Each number is 128 + 32 x the weight over its row's rms, rounded and kept within 0 to 255. Layers, rows and columns count from 0. Numbers have three digits each. The size before them is the row's rms in percent of the matrix's.

# layer 5 attention query, 256x224, rms 0.085, rows 115-127, columns 112-167
097:123107117111167140077166119117115095142124136163208141125049145176104114111116129093130179107167182123119134101205083101111159099085138106134103144132143116119109122160
090:120143161140128102152107157140060164080108142078139074125171151106139144154139145220097072130054091133101109139123130123091158156176128140128117057170154128156074116139
066:156160204111194158136121171094154136104122109113157138143141145143131151136102137186105081085184154112121192102114083152121098181116093096177142128089141108086095109114
074:148143159037120166073135122157157175148138129148100107180135115155109101161136115160100150125122180143140129184107190163081135108109165135109103114100122114138160131099
076:147154095141088123118112134124134113147107188143140146137153161163108123143065145081082120153122125109131127078101156173123162194150128123122125166142170203149143098127
071:134066121098177076139127185135100141159106119138098125137126170128092130141107109120079161176159111160158076182067106100088095103186135091097203138097185173116142126148
071:152165153059141097135087126098160114142121100163127145174134139185085082119149126136122107167100098155108150102119103129089132204115146150111079118142137183119111125089
077:087164136139080126130124127157091122099133118142182125075112149102113153137089106202101093109169175165081129099143078106084092095174162135144113125185170122068090137132
071:162117097103129084121125084153130121124125090153077168186142139179145149107185166116195160127167056114185108111113106080157117118164116144074134106149169136159096104089
080:142166101125119119110109046142106188110141178128196086088059150150126069134140160159131128089100095134082130143121085133147185092098084143150049117131147048140128133124
103:119112107149146123111144098174126105140133099129148136171053112130122136100119074116090171111183134131116135133155093179106135077098117111168110139148156127107126173139
088:155173088115123141099106147074089157109105152182149108099142145112155149164102212181135152152077144137159087103120122108140104163173158101121172194139119177089138091102
106:114130109126069093172152141084109131082147140137127102128145155116129140154151167227115044170049118142124133073090166137129162118136114169139109088157146114138102084121
# layer 5 attention key, 256x224, rms 0.0866, rows 115-127, columns 112-167
112:134127117149126123089114141109151141120146086167162149135123140110101110143124126135154134146136139147133107133118149154113163124167153069088085123134154160124138113115
109:138113152128111149179139114155134129124118145088145110121149095139143147083135126105115125110118125125132179129143098114149083113100108188151180137131084084133124142129
073:130147108190103134065125109144112157134170117198192106132107145139118115141104079135151132155120093132139062149136169078139213105129180085082134131123096204157139105126
097:132150120176160118133135139105152089097144120137115185105159139102101114180100141164146125146113094111134076096104135093167155203164154083099125124151144181126107113150
099:104125161106138136154120097115134161147091107070131100104163103149164152129148076114134119117102099160142169123116098072130070103105110169149143124114078057125097142114
071:114255104197113169088152099103149082105144134097125150162138063137167143143199178140148124111069114151068154089169139136178110183134148161087110111091087126083160100125
081:139128090183127138166136152137096130152167196086088110117135105058168173121149112134123151090154174124105152172134122076151070092135104141118147122107078101116096129135
077:136115103124134126109165146102153123144146096128146120158142112126127115073097148103134149127092048054127088147117168141134126145109125081142121137097111157168172132113
069:105139175168119135118066149108150143155100161141140103176161096076100153181065098139122099136115189168135153052117173202122156170102169157117133130102102119141122117123
085:151102137162143118067142138134101133138113110150087119161059120129136148108094100140130156094129164127141092123166125168101139085157180067134159153118131194135113147128
125:131135130116128108079109129115118123121152110176142148144098149127115106140132135144159129127133127130118077146137153137106176151160159065078095136125133159134141108130
118:119136146128127128177153145148125140145116161089114101111167096152134137114132092088096115146152112123142180121120103110156079119102086213171157121102121083124117139126
120:122127149111135144160139131152133132132097141084118112128151103133146141088127096098103140118154118118144165143143096134132070121092089180153157133112098088128125149123
# layer 5 attention value, 256x224, rms 0.145, rows 64-107, columns 112-167
123:072149126107131119086124159121131162177171173118165121070115126123073097117175160110115136207131132088128121135116078175089141121097097134177119093071107163135137125095
103:121059176145135181129101135120161158192102144151100163160104078102073166054106123105107063149116116160108151145150155139156141114131122128154117050153121106113150143152
097:101125092116162070164187058137164095091209131165144128097151148148126194144141070168132150124121080079128145151138151091105151133128139140134111148156146114056098159193
104:084140087094180133153134098120087145165162175162127140117113090167161136146133128106148175126147078112093142152145125110164104163123137111151152178139091130062134138120
097:110084165127111133105124164148095115161136163108085088168100094128097129127109148122086173137112140117068112132123115100159148149160133092121121195106137108113156116083
113:173143105144147094128152106152100106092157200130156062142134169125066136109167139141103179054150080117135166106032152122112155131137145131125128170154126120116154127157
118:124114140065120133115134118161078163147125167129083095161097105174148115161095164159128173087071134147100104146138129142175134119164187112109113194128157122098182103057
114:104145155105128081141131095154059138066186130137128138146164140131133136094131122137081100058130141138141174115068202123117130108129155121109152090105086120111198146123
104:115145152144088107141156169144162108119141072109142107106158146138105163101096059164082111182116185135125139124151156101090143109111115129148081104096137126171121142135
098:131069165128119189106092120125145172156126141101085170163087089119143162118101153154121067143083166136131097160153167171154128086166196142105118096187103144105166130085
089:160151142156100143102113148101177135135072117118129162101124118105133138119125153145144057184089169186147132138154135165112140108090142168134130023111121144200106108146
115:104090178090068131118148154113077156138138108098107081148129103128138080130117155156074175167119139148121077117124116136144117129160125097147134187063114121142164131014
107:169145148162042130116109151150168114092059120083142130103105156147128110115091137136156143151088209161146146132130091131124134104086102161128119132087182143189105098131
102:107114116147124183106149113094094150129165170102136172155119100127125105160167137111147220145148080135085079133122094140165102155117113126128148232117051152098119114069
090:079088166075103123110105125093111205165114116143121119134134086093131112095119154121089038129098121160188133119164152174126114101154139084155135043112142108146166148073
102:150123158136104142141113142115086133132097147142095134188118083143071104101134116090121188082127098163116122100094168113198126146151114091157138208121127109124149112068
115:095101125084111134135165161094128121172133071114122083103149137110122118179093079140088119176105150104125098124189116104103124141158135092135113146105124126137104139091
086:176154095150099144140129083142127085077114163119142180157135134129167110114164111149182212129135101135067125136078131102166093134090117169123139200128109104154096104145
107:114104159150098141122131176162156151133151144092126104156130142114085118135118114127109163166153142113090097140133090118126132111100084144151070159112134134146106134121
110:127142144138031107141139159118133128108130108120152151108150122162125097121116083120123186166116164135093130100112099126141131125068074150172124164048126124175093115130
131:173134118185111142136118136127207082081112130097159129113137194090101143137139101140182127167162138101121143125099088100111125131079077176113117108148146159166043124232
091:051118189141126104097143140121106201151159106151118120132137088131091146143101109091088049121117152157170159110169162147146151112149150099146136039102112141076181157081
093:068084173136167134134102116127136144163132158152117157108103094112112173059122181100100057135127100144134167155148134165129153135134122123143160024150097156077154155163
106:124146128135110105122109137141116087140085139124137210107105079173203115088120133093157173167104127142068147167185107124147110147071111153147167160101107126131123102135
121:128174076104186105132120107136087116171141175181126103098113093136105111105151155102118160085136068109124169127116140123130118142137161097140136141119138116105157118136
091:109177110125180116099113145192123100151118164130158154098119109117157131155123149102163079149123151098100142164161115123111117115116130168106128029142144155133109105183
112:122092158146113070162133120111183089060138106149149138106145184103105176065124113169111074146131101133173140125121147125082143133101087149163119065126178107144086161234
112:171125182179039162112114177150123155123088108074123136149120135131102089098117127117117123120102204176132134107115142141151141085108124150124120119077119127186139109078
114:078101157063128080128171123132082159140141113148087083122135092143140141137080155155076094120081119131166128121152151133123144129187177080109143113097129109083197148048
088:183082126161132128170092134141165084093135143124121122165127164122132126090162116149142169083143098098110102123077132122131141145117106137121098209180162124126065112207
104:133145071085183144115119126097048178176120123142128092112119093102129095130150173123115098108146107154184124115114163154127113120174185078126162096128091132118209135020
122:153204079096119108124160148174146092114140093090150083084149176146151109201128083155154179153120193095076116129131108104096127127112147142098089170122125151161076106121
073:135127123156154116142155096137119099087168101134114132134133145181145156153131095134125215101145109113110124144125139088131155157143143124123112237186111140044123140139
121:155156110097153135139160126133087153115162125145114057178174167102068109164142106157124131052176115132167113083081160112127134109177147103116111134159113129129151139090
120:064159084093173120124178080109134087150137168158166065107156148071064181145143113136147086161157069139160192139134117099083118143135149114162185063117094146107124158162
115:119132092138133142124119109121115111180090151145125166120087083151138136106122151107138196177103121114076145141147122117146120155103148121143133178126126114122142102136
102:104147130073151136100104141097103213202140143170146100107107089137064095112149175100085068114116102140162140101120157178149135112167152086167111073103146116111189128057
094:113118145121115072151147146140181098097171108144132103114147168143087165117112047155100139159120134051122112123131140087119142121130088129152047164127204097122093139209
098:122119128104076179125163136075134152154151124116075119164141108128087142133118040123098182157166097114092153111132103074118111124134078109140161187065090135137100137115
095:101060184136074154151155126083168161094118114146108086175162166056027148068105137175074127133154086178184113110109128134128146129149105105171133140136144117141110156139
133:139125166180086112149104157155190115114119091132125192084106134181155173073091077138137085167100205115117148166154158129124154113088090168133086080123170139136112130211
121:114069125086116157107120155154071157175139137084106086156112115117143074165114182119113160142131125110096067135145099134144094130163125097109126202103125114123135130028
134:134157099117156091152139116160149058110108107123165088090142207111160151146095144161140087121095156116145171147148119111078139122122162140094124076174157134147094132206
105:187129112149112140120121147096184144109118071101169108090142174089105110151130102152137075161157158133172123098110112142088137103114087156128121061119114138187085138132
# layer 5 attention output (transposed), 256x224, rms 0.215, rows 64-107, columns 112-167
129:088086140190128150174099086162154132119144096099158161196133121124152137128103058152154119123156155115107124167082117074219143188075143146118142137148144126127165169112
102:096195132134108139152124131101119139059135100146054122086157142107146098151162137154151123118100122065111172127136131085163155128149116148121117105133102127157096112134
098:146095096133122153074096141160165120167072137110148152125121081120156078185142143064121115146117136163129143112126151123118084126090181138083163142053147145124142091140
115:124121145141117133063126135077097157157120130109104160118188146091154126147110216128153113185109124161170114074102155104102095107169181115094192126082138130114154143105
106:137199071113151137057151098031119127145131140147119131122155149094180155083101124107210145131133169093211159096132142139114119088159105131144182166152127145102100146107
113:152113096135125186128080163090162171116084156156144107077073082139192107165086097122076140122124186122144140137135144116114045127108132149088196158065144163119102111135
119:165149104095134150084161123035125109135153132132135143081165172072134133110102135162139134166148151134126151072098115113071108122146103121134161109147085149109053168119
127:153088132159119100118121114156137119138115170106203104104037111142133142196125118121139142112113141176034142130154094149120104093092112165124124110110108137163097157145
105:118122094100147090100117098162149104166118155114147127218078100132122131117142058069170116079138133100123163136150099202141158140077083131123111144174131138138141108150
098:113202113120097119184196140073127121099138101182080162053177149111090075149157074167098149145115116112110168100098097092153171136127095147142110077134094109132035138143
094:073141136126140126186130128179110138097166073141107130156136157128084111129146099188099108113135105113084103181122121149178199167143119115147082108178114127149131093149
110:164156130118135088068135095116126111185116182101153130154104157115174161103120066095184149121158157111124157109134092156111132100116107150154137137177121123134122155123
106:117140116072160132158091137157116092130197111115125084152127137128094134089115124142121104107184112101107080129118121179140160184127081090138102128192120119132144141132
123:136145139129120124107120142107132148169141148139096152092158139113175117121099092102138127175134156144203123086112115114129097141104172121100196154070185105113137142109
113:149131168156122121142143088150122127094131120100135134125109161113125136155153119169154134106110118113019143156134096097142181119137116152157064091190068117159104163149
110:163138140101125117064115131068117161160155185138115092079094139117183150119109145109162129114143173083146142104155122123040073097127125117096194164111126138130151126113
108:141143117122142093067168091133126119151098161133153155208137133129139171073156094078179145106110148113186150139135123160118164078135098133158108147168127129091141139113
106:157123135110145145107083182119115145170159128132074123099144133108120101127103150102095085152159094173174080112145103152116096173121149091117186146100159122129151101127
106:117163099118150142149128095089161097128151145141110138127109104128143138069128042075184134106122175090185191097139100125161134153088085156109130154151161128118098166111
104:136097127115179118067078097155115111182201129092146115177107132110122141105112116074191073110168142130139090140158112180147139164087131093127140170146158120132190139132
117:080132119123145144200093160188143122111139094153104103136112077168102109085137109097082115103122119109192103162147151138185152164112126111117101156108181116115158103135
107:116111142160094095137124078119132112099138150102146125137110141127143134165157116162197151123103159111050173129113122095137163104114113163102113086138109125161115172142
101:081176136168093125150143121144100156084114082120119127098158126123125098192146165182130158146107105131087121134105162069172152106160147148138119103109094117139123129136
112:115141139106133127085129136118082153161186077110096120149200160085077115138108212152149088179160063160164056110122150163128123170180160071142158120121120109127167092124
120:149086139159142164082124141088101191116118112114123143149168140114147156146085204187119119142129118146130078139108150107095092115184160110124175141121096167113171098108
097:082108155156106137213155138118111132071152070145125137141164133119055121112140156198110127153101087160142088132103133098176176163147110124142095110148120121131126139120
118:124117108139141142117086104231165113146080109089168090140062076152140100183158127073099108090144140121064151172171154149144113130082159138122084149114109125143135107165
115:123152135096144100168128112107126112120211143153111104128089146123092136099124050134166134092148141083107139123148075168146165161101054129137110116181127119159106140138
112:167134121149114092061156084109133116138086155099197134131101159105153138157149110136166171135124151139050150122109122118095132080139132161163124095158060153129086168138
102:147157081091145163100136150131156135165102126159137116079114086143123097131112126062088120117156149132184141116155151147092073127105137110132155163070144122110115064134
109:155094194175089103145145123097123167108093170121135145136121168140162162142115127190101158125112111117045132139107107098113128094160135159145121106151097142143133153124
121:118081110101150118155139143123139116153140143137141159221136111140088161038119075102124125133128130151224117127118108185129151163106075112126133143159175150096146117117
087:148139077083103126073125148097149120193097177130138127124131104137163106139112131063127136156138154147194167075119144159067058101111146124093196150048168133101129115130
120:161079161156115113169117127106166124095094210145155123099041106165169164090131067112119156081085194113095183121154088105082109105073088174093125136133146160128099158111
122:102089164194122139137055159179127165076076112097085127146161120118172118138131155173115143138074112131105068146097153090190171119152167147090129123129130153129170132136
128:131139104102148147067116147085093159156156092116076152153205165074154126132086177151117086164149090129170081110107138156121101151172170083130195145128119137114154102122
114:145083171158105145149133109089135146078126138115149141166107151125163152160121122201140130102124164077038172167110105068112129103120115150127104116164082135148126167127
093:153081070092169145070112102149181072174105151106184125177084076136143127121140100043166093085135169107137178117155123149104093123055123132098125160129126149121144117130
104:117155120137182120092109147133098142160171150143117117156121136111178158089129107092226110116092145097219136093148107140116162109139134113108171172135183139120205096109
095:139192099115155135084087103190151126148103154118128109081056101133211114140135059073132143078136186072093166132163128128105127094100139147121119175130120140116115123131
131:090130076071139127120138114151141074149172094107156108170126100125066107161148160090156084107160107121102149125141140182141134157095109091129097109136111115150138120145
121:161191146140122110126166103047115111131122168142102156113157158115145166061133077110172162150121147109204170075118094105140134111146106162158134136170136116115086182099
131:117110111133135132147139138173130130098086103119146125169116107153078117111131161134064149120116096166119085156128159169148156112161098118158067109134096150101116127147
110:093110150143136111203114128192148120101120135141129122176083111184110127096154071113097125087111127093107136197145118142175176142101104152132063131150158132134147106142